From a checkpoint of a small transformer trained on Wikipedia.
Architecture: learned positions, no biases in attention or MLP, tied embeddings.
Training: a variant of SOAP for these matrices, 192M tokens, 5860 steps.
Each number is 500 + 40 x the weight over its row's rms, rounded and kept within 0 to 999. Layers, rows and columns count from 0. Numbers have three digits each. The size before them is the row's rms in percent of the matrix's.

# layer 5 MLP up, 512x128, rms 0.0764, rows 424-478, columns 0-127
100:461475493536537537450488513511504475473473482485443510585467463517437565492586477425482566522436495467499532492494460537508487486554514521442547464555477508538561498549490465466480476549548492559509561572597521481598531443491506480591435435431494545552520489528486491461531532502470466500472488479483493474518573512515496477424480472502485527520504455507456441479418590503496516457517
101:478509500505543443454489529491530489480518454487435403435474475507488431534520459486492522487526525574503496544605507464512475486513469543464487531567506440560505466471480502528515601495425465483535492471509483464485600527465517496511516446543491539480509501572497554524525498463518555411491496525494500531488448402550449494539544539448518465456504528517600487495551536483535554418456
110:510514457540498544490510627531495467478470517511437439497489533518518556483508435474549449508533549557466497493520475483489480560487448526560490479571515519486440418543525513531471501505488527534440544528429467484514519446561456510455469517443513459451404456454542426486539497538541511457478502482490523422540473603468460587532505502517536496468568514527437525568470514476465510510518
075:510481515425479571472551420443445469490468562506464511524477526483504507480512468461484478520493526514521497512517521525462509550560575576500545446483431478427570513530461547516464470565449417505468514636580463434545513536486461489510500500525505510524525501488462448457484507544466470483493451467481520507546446490489442460524536417511459453470508532445520560477430506448511550468543
087:465488559460561505489541422470406532513480447502452445470502522552493477500539536508507527565478446472520490507494454532457508411532507532547415475443469540577526499511600495533560500469503436436519513492484441457478516479505560496509480443509433470493528510535432470551507555494486519548457524538532507476478555522498466545530529449479573476520534504545434559589468546469510445525465
107:539489507521529444496446436551454499436543498485489502519545453491486507474452563554426490504527486500495488521541505465498439524482551480460487526525570458412475528523494476509560472445554500510422452511478471458415535546507532515584591522478452479515501512519447480457567481493468528538546592477455555524508553403528479568496485476535553456519487504493517581490547479453562510503440
098:446471485518541573464505508589554530526551489416520431482499519542430516431528471506477559565563376482526537485505468468474495538523479499549467526504519512486506542435559568556447521463491553567549472511513593528470492536496422508513514476519452603494545496524529502530468440473463504513543442485505519494475501532467500536528514493476505542512433459480508481459438487529583510517521
091:540524437474522479490464450516392435506548486519467508465488417496432506471547463509510502450490502601551496464505495489532513473445481571505511528440423503436467496443541501527575482480569456479539544470519462482506526582501507490432537515489499470489442571528471481506545457564473462522440558494439532530545488511501540489462492508539504535540555525549590463510547598516519495482499
096:551460489499553467412422519485490486514500485520456491512553540493453484493517550393530527421430500547522526500506443500542563519489501529492459486460460469486557482447506520507566530499554488564449511520532450456460501496491430531501574486525530431508566477483408460477549470432428484559485500490570408451502516465484476473510505519512597503530517518507470519527480467474567500533432
113:518528495514478461418474483550493533462507477492481459485499486472546538454536523538493530545518551515501542514486515505540418487539462473570463477593526488483535468442503393573425553447512526461495548430483466529461463428524549490464453444518507474485508525511473431463481545501478536510459537521509504569570527474561406559510500562510539590480457457474481512514499429472444506489443
095:503453458567474434498450407517563543515492442508501499490525516466544574561454461463484520530550517487553543474411397504482558597540544481435484511589467523518487486510495507459523588507554515507454499535509524576491511530488499467536468488508526465533444543515422452475509451536475491495497561467497438499458536467494505507511512549525552520479426571468494546515473440486460493506451
105:426506534468519456478472493509478510508430485586460436489484470543509508521494511513492518499556449532517522520589531550559471544518550527480456546533475525521575470496356548527512499505528530509539455555558421434515537551485448488494476545481481460450466531546490525473488483494497463532466509469524507494496554510550426506448459584583483531528437578487496505496463470483459536481415
101:461477522498507518544482483442515435473426419483515477534468420502418516455527477447466570513494504536481435502578540506507451502508470461525506481535521513498576436423471520529473485486637499532560504539513492469487507437526537520490539513505521476512490520524462526498497524465459487469526623532481494538537527543625532453444485453583504499527443491488488499489484498468432471481504
107:573413489467462482504456478525539560492430449519519481512552447537482516452562476482518495506544432399544479531467586560427461441500543596541488526488545490491492492564467482478560569507507498509521527428478501506604592567487541534494480487472449502470499514467484463520485475480489543460454492524483544488451514494495493528416534519476489468520532468471513455565478467461486496565469
113:500504445523452520480499496457511524446488480420497503561476455446543495471466480496468467534539520541502544480529514463489417526566549439604553530526488492456465475448531558443542450487476523476488495505490455505528528514502467518438559488510470485504440448490513536584477568497487501475466470432475441568495511471452524524550484611555533410533537532530483476520510503418464566541565
104:478474457491497512465460433459478573440536403500573566498491485556439505435477525454486496481552470529568499456537471504380560499460488533494549512545498564475522488539568474433504489476463461539507480483534470524486518490471549498595436476446473514501536438486539450520530518491526546508473481513477474551486502552501478472528515563470458539427546545524428516511448584466540456496500
102:518512468490537493468504538446500461526538487537464508459510526466567539467440567446518523531468502536556520484546472475558580570443558465476550503518488423567567525480405582473487512504524440541456552486565526439513501520551533482488524522505473491588480474541492415481448468519526523525465422490496444474465518545496506512518533521584496423525457464517514543475477513436480480531569
103:444580497513534500476552514554442518532451484529561467523522462496458548453485512523519544502520523433517475522520530526466514547519535531451543473540497537628508497486524473478469481531446484540522439502439552503598528444442514421455535497543404443539484547458435504540538508501461508464449525524532469502489508427568469435516470559502531515477548527429540462459521497512450493518552
101:516543442546556522457505487503531512499595506439493466456546494581501479473544589495493523428444583506510480532470432500575573508513561538516584492438448551539445496486513486523516548470485461503454496469491533534434450503440503499498507557500519469536511542464482553474508555421483501525508541546484442525538364525517557483458543446467504487494524464514509509456529458535507508506482
098:565481469495512476573517481515518500488547513493498436509486438461429453493524512501429590448465478506514484499458487486410489626435529556499524511495462528542521484441553536553521547486478467504552491485523503444588553537515462547538457489462442497480512477520632499569524528436477459518482495442501495483512522519479515420512510478514493479475477504573491500452443538463430500555506
106:454528543544541492527448524592491488441429447533481467513540545527489451491530537517601473482507490435460569443464492469474490497480488518499526485555497544512489503557522524500529399494525510518513539490405531445542566474545528490465492442504483478483541524448519449496444468466528508539478590538494514453504453512561502589453570564443518453420528478464481540505458542509437516496483
095:472478487493457508550490512530471593470510506576388429497535478562467500519477464520564509542502538526521481514496455534506462563514556540557527495452492536497464474529552495521515482490505469550506486461502540514535574525490488445558500419486472469460535560534512547507456504552488499531494476479559455479474499521446515565505488524472467494381440473528540591459428531456408568530542
118:508549466579530500518465440621491503464502507496604493477534523470547462490498481452568515467518521560469531498529525433556478440467518499513586481438476508500585469502489495451484522461475533476445475514506552499479452510503515627533451474553492609478456515494449447533448504500493501488501454488452497554470555473440549477478475544544505488496565520513460533479544507485492508423534
120:506455475496531476530435446538450463453512520450511505546491458505521491546584474572511487483464499525485472476408595529551442473551520526541496548492461527466468542517518570597532492478487543507500483469502475465441489459506509513514499551512549581425415437546543517481507485496551488491533443560471519435512508487439531529494502501537506476410449427460504533578543463514541463520448
090:562484572529525481493501445513539560567546525467431495504508450506494558486601503548537476456459503564433539459534445471456459504519429545488564504485430489487511532517478478537547431445492503544518463465512539503471508500495572504496476505493507520469478528498544454512544475537417464482511470467437476455476494491491443476551465536578541516515500564597538459488477406496480579494434
100:520473521535487529544482521417467462461472559462475516554428479493480500449526471407425524480602465506508526487489472615491519557599445495487528510422494504514460505463441489504582489486516523460526477519551497537547500496539447544492557568545474522526527523563488475477474536515492452462546471474487472408467517463444520523470532439533526482450473487501461515531521504496564444561543
102:558574554567478546520466479487513451476448514536486439546588460417549494455615499483459469514534515471411581474451448435451477487497484518476449513557461506487501531522486486439470531480478492557438520523496460531437513562447503417545508482523561528489486454552484501463479531543518516513513531507490532494563497477514462538533539496501497532454533499506493454532485565565585530541463
103:483480473571541484528565441467530468516571492430493523515442405437473531516491535520487505527519530556534459530461527529446429545508495524539490507528454521407573396501565467495455510483514477465492427455550509595504499462534473516526472546474507528498556522534558444541501450472458474466513533487530534513522530468479495541506487459453521442444509449446438503541543544482535529497589
093:546532563526483480493469507532519510428511486494452480547545473485519485449541495547529470529425445466517539539479518512542523486473451484427466452517418439491536494480506454537530552397520499581620515533529479550507473510471448521590510542470558545485434470471495522433464446528495521473497552456489466495549483476487498496526546498566445416512475473539502538543480531586505490473561
090:478498450474495438547505443465560430480454495494455543536529512560476470541482532430487457540565460527587569562559505508495480442567567485600484462461426517510494546420529518507511483520518473501524532617494539512495443493475553509448467529523515512523451489406465532515519518476482483588486471476518481503506557527521513480516484472515484471459484516507548403489571493490491547511463
100:445483538527504557486519497497503526453521583516548456526501539541502543531511440509527510540576448479489528497442512631530486527468502506496454532502528526500494519488487538505492569487516533519464494489513456517484490570574540494523600476503450479475493507467485512545380461442505512531457553474554423458489495403506496480410515489551545466478478433550427430485543448457494523477513
098:582471474492548531489522491447502601437466477556514592510473507477558481505530466504436463487418538482565575496515450526436480454532477490502544439497438523458535496495496512541471465489539508508484450504519428444460487527563513417490508509504508482516505420515503457425576454500493492473562513512463439572483526498489590441485504497550523478435467491511435510522552495477548513469558
103:521539512583468423455514470491550494509518491520484465472555453506532449533482540406483523540521564487502534358477426474524572499477497473597442470446462539481487485490493464507469485488523503472478485542504439530518576530546461497461552524530542460527519549520531580467447577413509476518516527491471459506456512506502492480565515482540473471498464454573444463492503469426481537497517
103:490451480517493509471558448485533507431495451498470486498487499437445528490488532494549506532488382526552504582507567543487395495479475594531506496448537528547521525501560452443522485536466460503450445491574486451552516476455446441474478426489526519455500507567500462517514525456492545490562522499497507544509450479444482559584556469404500483548511498466493523433516560512509466493500
100:526401508509513473503424469556476456514507509518507429503546450525527472493450577494567467514545494512592469512435552511592455471498460458480504516469531420570515482503515513478486539455519536580504458432517539508473511460504477447558497486497474521459455485433540438546472508535530544504498554450505499432492450463405483492558470458559505441492527466500493577483517508487477585509528
096:440519506504542459527592534477597507490516532578448521525501408486497485584521434473463514488456483533514526446482529508528476515491592535474433549478448523534490490483436554423498448504479466526489474510436519486533521552488497515493444533588556436509574500500545516578597469437479518515523500537450520577518500444490480470517509557510498478494561489479482514484440540474528519506465
107:505516445495539448489475436518423489520542507521457469594523535592494439503491486539473484438574515522507506442517499553501534502422574546494442499507449509558521469426465451509471547473475606515518508472469495462523584454441457492525434513509486530447505498464473491508500484458523494482506491509434485401454525577491528530551486493544536480505495490486592524556473576480489491482552
088:485533531505558433517534526516499560458425512575553524540451453473493452496440475549569521540492502545512528499524474544512477500481528466525492539497497530453484479547490483434474559450478482576433536551541500449549494502461476538560521545475499575449449487465465426490439577534445522502486481550466533540548543472537424488521507493424493437573481540514537498429458487568466532558498
096:543463530493480493522461523476460563496557443463505501474487437541520480490450491456527500503495518537449516528552526432545510522521512532580535445441446520424594513479567491511532520515463570492528479566579538518465393545541485520475427422459422475457471511542506540552513498458471530521500577555516521557516480494530455542501499561500549469535502465541498506528534493531586439505518
100:503441430534623449474522498543527504435494509499495504489503476455539561519514448538526476521495456489445521521446533468486554557416488514514527558547525477499543482531459439527509550501554477473541526497554488580530555492467495485472503539574497458474469450475458537476445514478483498530553446425514494516420612546470550488468486549489546431515459443451487475515587472546489503497506
106:506461472507569440545512519493518523521544539513540511481532440453465488487524472544547578477531477420554500498537512503509571458411555445518578500466498570522636404444521499520475479505528503514501585474535542515504510527474473501488521502546430547501468505471512515531561550556484477478487485496514521477445433557515502473500451417507500500538501510520481435445573524471541573516464
087:550460470531432445567480468426546515469532432503485519469524459560415467518494497533478508508496495512523497456525471506494500429520514551471490435499500545465509353507476465471585507572513476493521489546521543507495447497438493526541528486474529551531457473546430438512513557589473510394529500496564538571468493517468452479453502431494506507505527489523525470468493558441491554502514
102:431526518498530533460471493437463535457552448444561406462541429480536589576493547564572487508492584462503496533490463521480487487525478487489445452493484506432495428476408459514530489517539476438433527548510523458481530466496486537522548498545476572467435585473475543440501509541511484513513526541470484535526496450425504506548496475532492502558499457549487487519492497416516445493518
090:528445522511494466502470463541503493497447482468500588536500484507535505515535586476573478469541555550506522503467524536487440469536463497525453485509495448504460500466455517608543496449498483498567459535452406515553548462531483571470512479581511445472573493525523510453550447587452512445506493516546516496529547544520468482529547531520582385488464543525449508519489488441478463513459
094:522523455475513484489466491540526479512437462510551535446503514576435447492447555468450519522537503447472488559491454506533475415510482509526507479489510544515525547500625487456533518448467466538509503458416433526499538535463539485443517507496532526503525633487440413531472525543601492487497551431463505508490467507467481490522512425475533506512605494472467531517526495512486543455517
100:542577557535550524538525473459449492446497438486498524491472431520465520489541515450533502469547496523489450447460521521552504456507508451558524525455536498426546499460531483520516540509529443648507450509530519505429513589543513473504498480608489545473491496520521501484553510525561560461533511435601535541478516476551460535498495499477444507504414502449517484465560499467495542487479
106:428514505491568450507513518511547505496507466484487493454457454511463503459499502481524493527547617506486493476616558477525544482476472457572538531523551542499521536565509386462533553479464517466506486506453431440581518505462536463571529446510484473464522532431554476429505440497481520498464444472496448548499492479513496534574480483499495531459485483545393484490494535529578522524498
132:516538548525495523513520461522469461510455450515478459533473513516571518528547466485409444498510484505549481415444474564535449422445457480446474487520404496429456446501520544435514558559488507504455482560511552435525531555569485522432467559451502483456486522483520467503412560441519530485510461522517528539478477528521536585525456539530526523474489514589486529520515483486520542554483
084:483533524573475457465552493463534492519507537468468451512539471474466515489415478545584532537560523534503516489512556469505512455510589554451523555464521527478468463534480521463486445519510474566537477444434556467531512448515550509492523514441503513436387499541511389508503500514526476491479462547471510447491526515480435434419497463581533447533544551584527497444490496510473513476509
102:471453416511551496468452484445490492543501469549500495531510461483559554590478497572502456455565542537564441550475470467480519521503532504472530460548486529556486496487490567543521544516526485525467513455482512491564623503506493505509398466487539442449469511512459421451477496486481524498496483584518453501513496524500491507478459407569479409580520523528511501475423473480523490546523
101:511474461542515469432521435527469517481460504470447542445532486477441565510492538534495497574498457569487507479445443454543441478551486453498475515553616544522536568473443536492513464473517540524525547599522494553532472516523533491466490487550482576502519479592536474539475539493562545504449425443513487486526518528486472479513513521417484439555530478513446500461412511457479515520469
111:468476471509463513510555484506574484498476550479451433539496429493493504499536454466488574531437559576492500416497554534537473521540475523434456514516472505546489499499455481494535450514505468524482416482518501541442494402490380499535525482514509496459513417511435537487515529471473470543501461554523479436542582524498475497479480514509522487407422545530525406543473537465535477529521
093:522516486525483487550534442550462505510459465431485502515456454507444502538482533422527543521496557505442504520493544500510485512531455493487462491485556509522524561506579531591494567467393442527508560446480549507472455537542528406545516477520486479499453570473562474499560553510536569527496527507510438462459421506454515495501417499458574479463512521542507472571473443464447511508457
095:492463468513504513563445452490448488501532470496408555549580513508460588506468494503486491528427549435517544533492514447519494483451419511515396441544508501509491433492448530639441506516493492505554545549518484500562469503526431533527535495504491550519512555479575484514432524563574518486500486532478466464514549510486460479465489504502513494491544531491478510449461513481446465522417
086:506494501555480555479540564550434429512459517472482515500510460486464570450497467464515500477567483516497487564461512530492524587491404488516534493550498560457477456474558526447516456491515488551455402534457542520515557458504464524566492551571466452518547401480486537505420489548458499441555427514540534502529553445526466493560492492474481469435458478445527444501506504512515459511483
# layer 5 MLP down (transposed), 512x128, rms 0.0767, rows 424-477, columns 0-127
085:516522515450548496537548575484472471578538543497519511467495509465527500538476507524476466465514518472570520510566551430527505451494569406415492507452570535519467502537452494500440504592497504464519419515486545502520508504534526520451462479465530556466570544487560460427579496504497484530566401512506493458530543523522506424481432458498484521501449474484525500475535417491460543549516
115:512540523538498503542477526517522478568501420469502525441492462449544483497466459506494475584498427466463507511472471490434567494499407418505462465487453504496490461604554441557512513521500530487477489557539517507543446494434511527437458539463546497520489489451534584514526507538533465575555444526554506504454550495443478492546542519523530569501473461513551505457535440487513417484567
098:496479452488519424506481477456539499494574464497501550547527544491511459535487546607562577511497462486574508499485505460520537469501494478462445501479531521507537501473433549520532504543498515480506546450616570517518501541456478501487509532519440582515557469532462557493579478481494455527511469525489476498468544520413484386475524485504543493550448458398508514463564528491524559466489
073:550552440568449454510521538497535488506540517510541486500517478586495552557492527541560495520522505426513503492477437543483476474472460408586520522516554511536434452481462458516502566511521518538487549375473535538542499415472456452586539526518473548504453467467512548519499475477481495541527481527504465524532497467491459520453483575537551504469485575547414457534494529518471483460461
082:483484535596475486474506515544489520467517487475518538513519386469566487490501578529495530457507478450495480507506479490452402511425517486481511513567474474564464449462495487451487513529452524537447486541528521491464510575534453484438544542474540518566468480510456508504574529487501562419503600486456534519492510486474483449494542573534473524546503430454530422513440411500447515472485
124:511515474529491521511540548466600463497492424511499445503561477497484484503532583502475552485454570448504546496541527482488487440566455461599483499500515536593510479512517447521516492515476458530619413484492482473469504501477481542596522524528486486515477534507528500537498513523455476476519541462509504496471358451460430481490487494464521504525523441487502519527501562613496529506516
097:455523463447499532504497481513526495531547483547530587462453462462471499554510525460507529479520508542478542445426519545495450497498449461522473453483438500571461480399516501469429500553470553470519533439564487524478624514524465458492528535441543470509515496590435470508485486528606517545487484497551480494444541499498523455547527433499529545479537450543567487528555521521459484545512
096:490553474526529605505510552483488525488522458517527498458496515542468563502453462458466495472579579526542473501524497535502499517540459432484495468474566526485357477489550507538498524511481532480524493556490447569499502517492496480477551551536458453547528528536483600480477545422527451546523524499542507522420481485469512592556451445534455523500459469534479492576510531501495499509408
086:551518467470519440509495463428525448541562484486503412439520488538508449443509537444533562522505466502539483467501479436494460535486583460457525468463447520534452455496454485518497574561463448489524458497546542491532496469526438461475520510434499492509501437542556450463533577445470452541426526478461455437562418499513471507487482507483516522581536456503554498540460446531454498473440
114:536530377440431507504512493493502493496546504504452505519504472456476544478483510488480461493502461497408484484513513467565501488474527473561492500483493517491526513500481455517501555422509486568526541460510529495509456579442537539480478480426516465448529487552472455564543536470474523498495472469406505533597349531488521473437507494483552513557524550537581491495557579465501475491501
101:471558456472441527520484484494544518545458547436550489438514431468484409564484427549476476519456427511501563465505534467473484466447487475498549482489511477441508511481416429503500438471453472546532518452469515585517448490575495479513471503466533451532490485478514524484483580533537526556478491535449566493429491541492422468559593490509566522545513494486529487534465534568510516527518
073:565558438533480461582534570532485525503607489541539540536493530493513500513523454538522474531468512516494491564529452478474501526476563495480508426490584524512462534532540452398517460520547516487556578477473527456522465477438520487458465462501487516493507463443539460498546496518492518514575536494497463402554515532480508558500444490541428521577537493569490425453524507518532436487483
088:588473576553462477509493497518472504479590525499470536569499489438550514558544492504505481557515491513525513576473491432517466447449518489473557521563468499465407552492518469437536481579525584524486466506508565473499493498535467497395486491486520484467591508494552445410484486552542475443457453521569510485438461456537475512507465509507490563497525500504581512480480490481518505541465
117:449511514595512516438543504493568473508532563517516471494471501570496465491506445473561484534548485522485511500471492502540500578502507526512422469514508559492511490467545484479552528513474488547563438474464478432453525419516512490475530540494436585448557495474544454509454459500511469415517521534498462563553493515525532521535564505564428549509531413466553514536509520420443440569513
121:540468503458476539535500467497442471459464508512455492502455487522498608546472479484498413558507492508477510517524572546596497477473474415416553464532516477490534537508555444526526512471461530517437488596477501512478498448478470481491515550459489503500506531543484554469472511518523474463524471557585544490416532520533541484542444470483479498472506526434390444544466468481543504534409
105:472507512492487447484506401528543495488524492505493481441482511504453508494459515480482513441540416481456457517509403418521498537501473545471556545479471483541470533475520471472497553566541460487508583553607443504552472518588521520506459494496542493511531535506545489449560443492530531516498521493486486490557495438495481484459505501460509546575542552496482424533456584542463537510619
093:426481496488484563513440532447474488501548510463499544480480532535471473462537526499552453551507492411543494457449489496448496571552509491508486499499481509472492513471464538528447451521431529408483444461480495498433453505490515451499488402511471486446455446533497453498513457473562497502472474509508541489517507512585576527474454439524350490485472520539454523469518497554464471471599
096:531381512511499433505527507503494463467554527463473534441500475484522594486505536523554481551487493570510502511452429558596460477484473501478440533576518402514437489547447527483540528510508472517415537536520513522521490572524477540452460533496523492518542497451550468431469507475449487507495463452494552488554481467489517540443456494555490409494425479559510524489529460515492440464514
084:439536493475496375468522455496481524495524469475450439456471497488534487501521508525541392503503472478527520517465505481472505527426467492451546566558613552454492528532447518477470452568460556420517459473505485526527482446515505459514524504531519541540483521497555543486523514492497540471510582469557419508572481555499392451454551516518508494517557491445546442459497503513475493521520
115:503504559548485524469545559489478409569455525543484506449456505497485490465519575446500466490502525473507567544424504555459509496510445473527502469525482440592420457461503471503538510457534494456517448513438478490426502467443542518526489529506495412556521467438456561571522558485536432439589564529511438484456501511497476482488473498493497584512433528446520508512475478511517448493513
101:482511504478531529524501531415505523431500490496468533587474414563481485479523427469449481484489505580464524529471558484475554462514579527527435531545445499529532542477578503577461494524519538508512572432467479488502577539483467468479534493552480486526470590463527496492450538476456473541486526453451469520518479582535545530487491552503554462505423465507520546513500444406465458510500
093:508523517501546501548496512493466443496513507518501567484480519480501528474490516530460424540451434493517484482577493478424516472551472506506532528518492459432465533507501465485497461515466517542512490472458538485463457482509508428454541484446504476530576553455537418498449487468487511460477538476480601495606469566579492426512447477484579472589522482539568482619487524535471453530467
126:516476545507500493463462493576439493582489506440478576509503468481564470507510483482524572489528528604538484492459503496493474570565487490441561521467444525550516442538458499490601477506537494458528463505520456514581464517457452510487464530540455534451489558486433482522541469503525566513524466479463409509379483541474505484486449549468440523532533461509472550471521490531500530449544
092:540524545444567474515504453467536538485539505433468495519449500485518512474476487576478487551493531475534508551490518401487462514476526529461545561443564455565451475519494480553465510559519466472464437403475527419505503501481514531394488474449497545434494503558565442411494500489494489508507508485513511478578500413485462517519464521509484526499515444513484482500489437576517537560419
099:435499495553447506493533528482486545433519424455544467465481508565492479480510514484500545479539514524523537479422588495447443480515428491450496428506457546611461481491522466528503450507460598490491438551460456482457530461436517473517574493472486393529555481479457483509430537566504476512506497532540431470469540544508482545543499462473518554477488513449444497498529496443469502499540
091:400538482491543495456539483476535456519526474450510497550520506523469519490487594526524474470550468500460444513508507421479572483463558522535504503388580495528577525487398517501499467531526495508485470471526521519533533513543478447486496506445498497509438480509483507556568491467535441453553506524492569503554519563464446460469533476551589458453514517472470460403487493488491454580523
112:565430467504480521526453437540486511526567518507590472414555504508496449454560478479506488500569529537524503455560484460416423485544529518465443465497477504476548478577395512407454531502450514469524501515517524470418491478518511439526510515475517478566470514490454485469497441525534492472523458509515485466554434514435522523557514572504520528463532502553463463484515499538572507440520
096:495504497542486533520426529519462531502529542458490515500505550522514476480503554554513474526495537537500528470488472457526480504416503499546562460522582460511519487548525491571538558514530492530511548488530503496530489451481442605476494539450514581529469512448522550489594499483507515456550502590453571404568445457563486506462411527501493424455447520519458511432462499480501571519482
102:532504449411510448560485538536477483484496429507481528493465468547500543555523467500497483441493565492467492461553445520508563524460480523505561521563490514526525448537486492487448520452512513486535458470530473542500516574539564433570524567479556584478470520469537473492526561517498415557480529451526531485511509549494542520509540416566454504530421417503454505514506496482597568535509
075:517555464506515419513547504540543491442545491530478517534430582476529481490499506522552443449461520427475524612518522441453493513534513516574512544481544423540414503481516462492472472523512506494499548462458572483575499496488532512489491491438564551487528467543513460400572489553503464505433560471486504478617498517569480488489508513495550504507507510507514511569497499537467475500438
106:508467528496437475537512518507456464501452487473471501501483488503506452551518540499496464462529529521476480530528544450588515491535508461517447512551550457517471510572478368494483508486491421549501505539487567478466498400484496549472463530524526574517535503451554479463537426568405446432492437547503548466468552471491499535550437413523464502517459526536574466507538486557481484480511
108:517465476477515574482465414511424462551496539508443528622540543487490535492494565456525471520499514515394527526520481574588478476477481502520467493478480490535534546504504457516592544516491420538473553541491496569477480434432475498516488521414488463458513519540494486532461565495490538445481504510524525488508424497495550523497527485529501513535565529598541548543451506546484487466469
093:483490542487568453564482542502533539493594455556481522541505561538536546458486518538473433507547515439437484502519521522539527492484545462467530513492532483503450576477535535502410490552498478425400456531464521463529519477532502518508524552507533455491468522484597465435457514443496457500504504540553480546480509459536539468488484503521409514446537489462455555460527483531438569588477
109:511484521445522564502511428410528572414533412469517501493518526480441488517485515504481565546481476500487448495548487589494470521579564499465467502524482483543490482483474432483467450523471456462555476552505515502531452543612460555489494470437516494518514513434534537598470467473478499476502601474506438477603486473498549504451509470496512463446476467510497533496497547527500509485551
106:493448484549535469515482495486519495437506524540520511485554506492496488408461479440482449565522448517544434509517458427422534486549583467469511525537439472478486504454501475505406502507484517525503527600446506520483538477439493545517517504453498433502473440494482503488539452577491361490498438447456489478508454512494507496525554500478455480524549567488510496527502396527477460519565
096:541479507448433449493471482477441463488463513514488474473489488557526502492573447393490455468491458491439515569547494505450515529562500560457578497531463510511519495626535530441536498543509446502473531533503389606509454535521538507511524498515520475480518482473531483444526432471503475545422539563479517527536515483556507455501509511570491506511535520484459505512520569508550436446469
112:542557478549481461547514517464575429426401494560537493504479481470447557461536515499516479509486481429526521472556492446513497473488532442567468494566509497420482533480561450500452440476536455508525471488411474425483432482499494448559536508561530487503464523518461542473474466523472531504469559518452459510486466467483457465550559511519448583460481572478488494526458577539495450507484
092:524542464532535517555551533485480452510439410458484505490531508510522468499470512456472478499471527497476531569486530526454465478530521485555474483507469494555518527564590507466471463531547505507526434398466527510497493481445506445549490572531444540529584443439512559504435512543560492512515552551554431484451516509482480454526567539497576527598506481585532529492557465477473545514499
084:482512577470570435510522453490520475449449521467520493504432517479480434450511506517473462534494480535543526535539502526482484510384578473489508505478518535514500494438497517541421496592421494459506499493446592479594527563534504556514467455363464458430523485583505454480517538463440510471511494534494491477466500503487509505460442508502491530519497449471488469530434513562504486492509
102:450489540453464524512504491532507478473519529538541508530554545465433485450538502463532506551513455582475487526546507490584497497545505447459485505532522409472526542520496550486474531503504546558461547528465576500490516534505504437546480507450503516570482463492600500521484506494464459516585542501531495504451464544510541492446587476609543557544533549549530530484560503497454437455408
102:474536503409509475471486471492514493535562493414501450431481572488529590471475476486528545520476488543506440544463564502472436522468469575448484545539550447411493504490531481530539539470494509509553527514509489455460510479468583532542538443514511479490398543440471441520469484527443486464487477483497440532555504446463525429446508535476517542500487507488470408565470519537469446540509
099:487527495519443492507497497492482415463437527474472517527430528526499534560471488470519521515479492424483474503459540493487516459543482487510496528594528446522592441572482536550452496587451506458483513530496468524518512512476544517553527417508509465458473604466502552485491554475530394511433482459512581482483460545537465460499504467434487507454486542519576509525423460567462473533468
102:480493544560570474496514515528460463563547421501500551485445546492473480532458521443493567551513558547493531473511550490489501516451464524525398488486569519508457501544525496507432363572513531499527444498490512492563512518437507483525484487508485479445505483568501493558460500512486548518536522456586484433516502471543587478485462477443570504482405481495543555488500464530523525464471
091:566590486513500537390486549474482507564494509481414451466528589507451460464519468497514452464522448513482529473498519425499497524446528489524482472530560522492536495503488461464519502456495569411509453432401515475500461538483479477548509528496529493451554530525532574485512448502497503491480461543558485441443569522522487555532535453570518479562476477505429512449544561512557469527498
083:582484486510561447531498500548553549473607554500513487556459484506554483500473518520532476476519529432544499540517527503565506525469543465520553496557545463575475531478494533455503557571535472427466553453482551528518593471542513473457454506473524531463505517419542510446504546451467559535462526475536502494534509562569474505514409561515462520529515492500476454588480440516547488517492
099:408502491556548514472528510428542571460528534516489500583588504462456498483487531555514478559494476511443514472517525450455506466506556581475442454490590497475510505515533563496469456528463440462552499481420496486483546492525525456492510416493530519505451398533483537507522513382499492522520498484490489497458469479499532499491452500515468459495535438435410503463535530453448534456470
108:526540518487485500434511457502530483560443486561527487490487470560504512532558537497543488511501479472457482525434553528562541474511447491473485504513465590556538561574495561463540526425491513502480488457558538473528501352500505559444521546416514495512450571498535544493555517497533462509520505525487499420596420498456551550488527497491519481506486473502428464487500524500435483502550
138:524512510513456506441503519515522391517512461536524511527489591494582461459543512509484423533475505522569415489440465466518492471518519486450490512552432511471519463552537530507583453497522525511456480535521548438479502516552515466493547507425456462468483471455451413516494492511495539442519468574466469562603463515512538517484546518545532493523507530515506535515497510554479467591594
099:500509523525452543510474454459404534474479488503531538539552465558528451465495499460556469557478417460485494510524487548504483483559420557507544509467519481518476529501543455447522554535533470516522516557535483498479462468457533577459601470565497507497509445502446553523507448532525506449574502554529578524441511480564538582587517506511445560461514512503562534468492521483552509440501
100:534530495517490540485515437431491472608462523467549486524458407524475463434548503464512483463459420504485506552561569507543573545500475562544551454537485506529480519520430478504537517489554513440520557480492466475517545461494451434529491483537466488524515494504509545551570491502513501504487510507404522436512453536455482527497427551477523469388553519490400442479505493497498483526505
093:538483545472418534455570499558494408603537529520625483547511528493539511520484537576542470494465519482464459538577512528504522458421526567475487456528559415475526495509561485471444441466556516515505513505481552510495467505535458499464524504471503536422467499472436482525552499558454461456495501502504459458542521473536527492505549545599492486510493490524505447497500453476551533531512
089:468528508508470483474529580508537473491516482511440493500463562453512482467509420555503469546468488488498478538524507479488509531464443449492504532444547505546425501514456457571552496554516515505460503491577546504537523469502425524400476457423521481437568490474577539447510509473439481492481507499535469468448577473531482466476477492450522465421516488487440416536472416489495537603463
090:448481504502542449607566484538529540431515426540524486516570595494473514598472487446456529522492428497521458516541502500460506504460538470499474490489479502534483491469471508534492501526564484524494513399498522522532522490421477495552473472490494506447561491504544430478495455496530525544574466497479415512502559549519491497557494527524518567481403392487471487461449493526462477546528
097:516450477445497529512525447523519485466470482451514558508515405505495474503487543493513427446529512441524450501499486576505523480519518426495494491569476589519506445492415543478475536510434469458515501514503501460489433535525506504476455537435570456561512444547511516454460412399563434581458520498551540513488477494551482551568521457516462558526551471483426501498486504482492503472547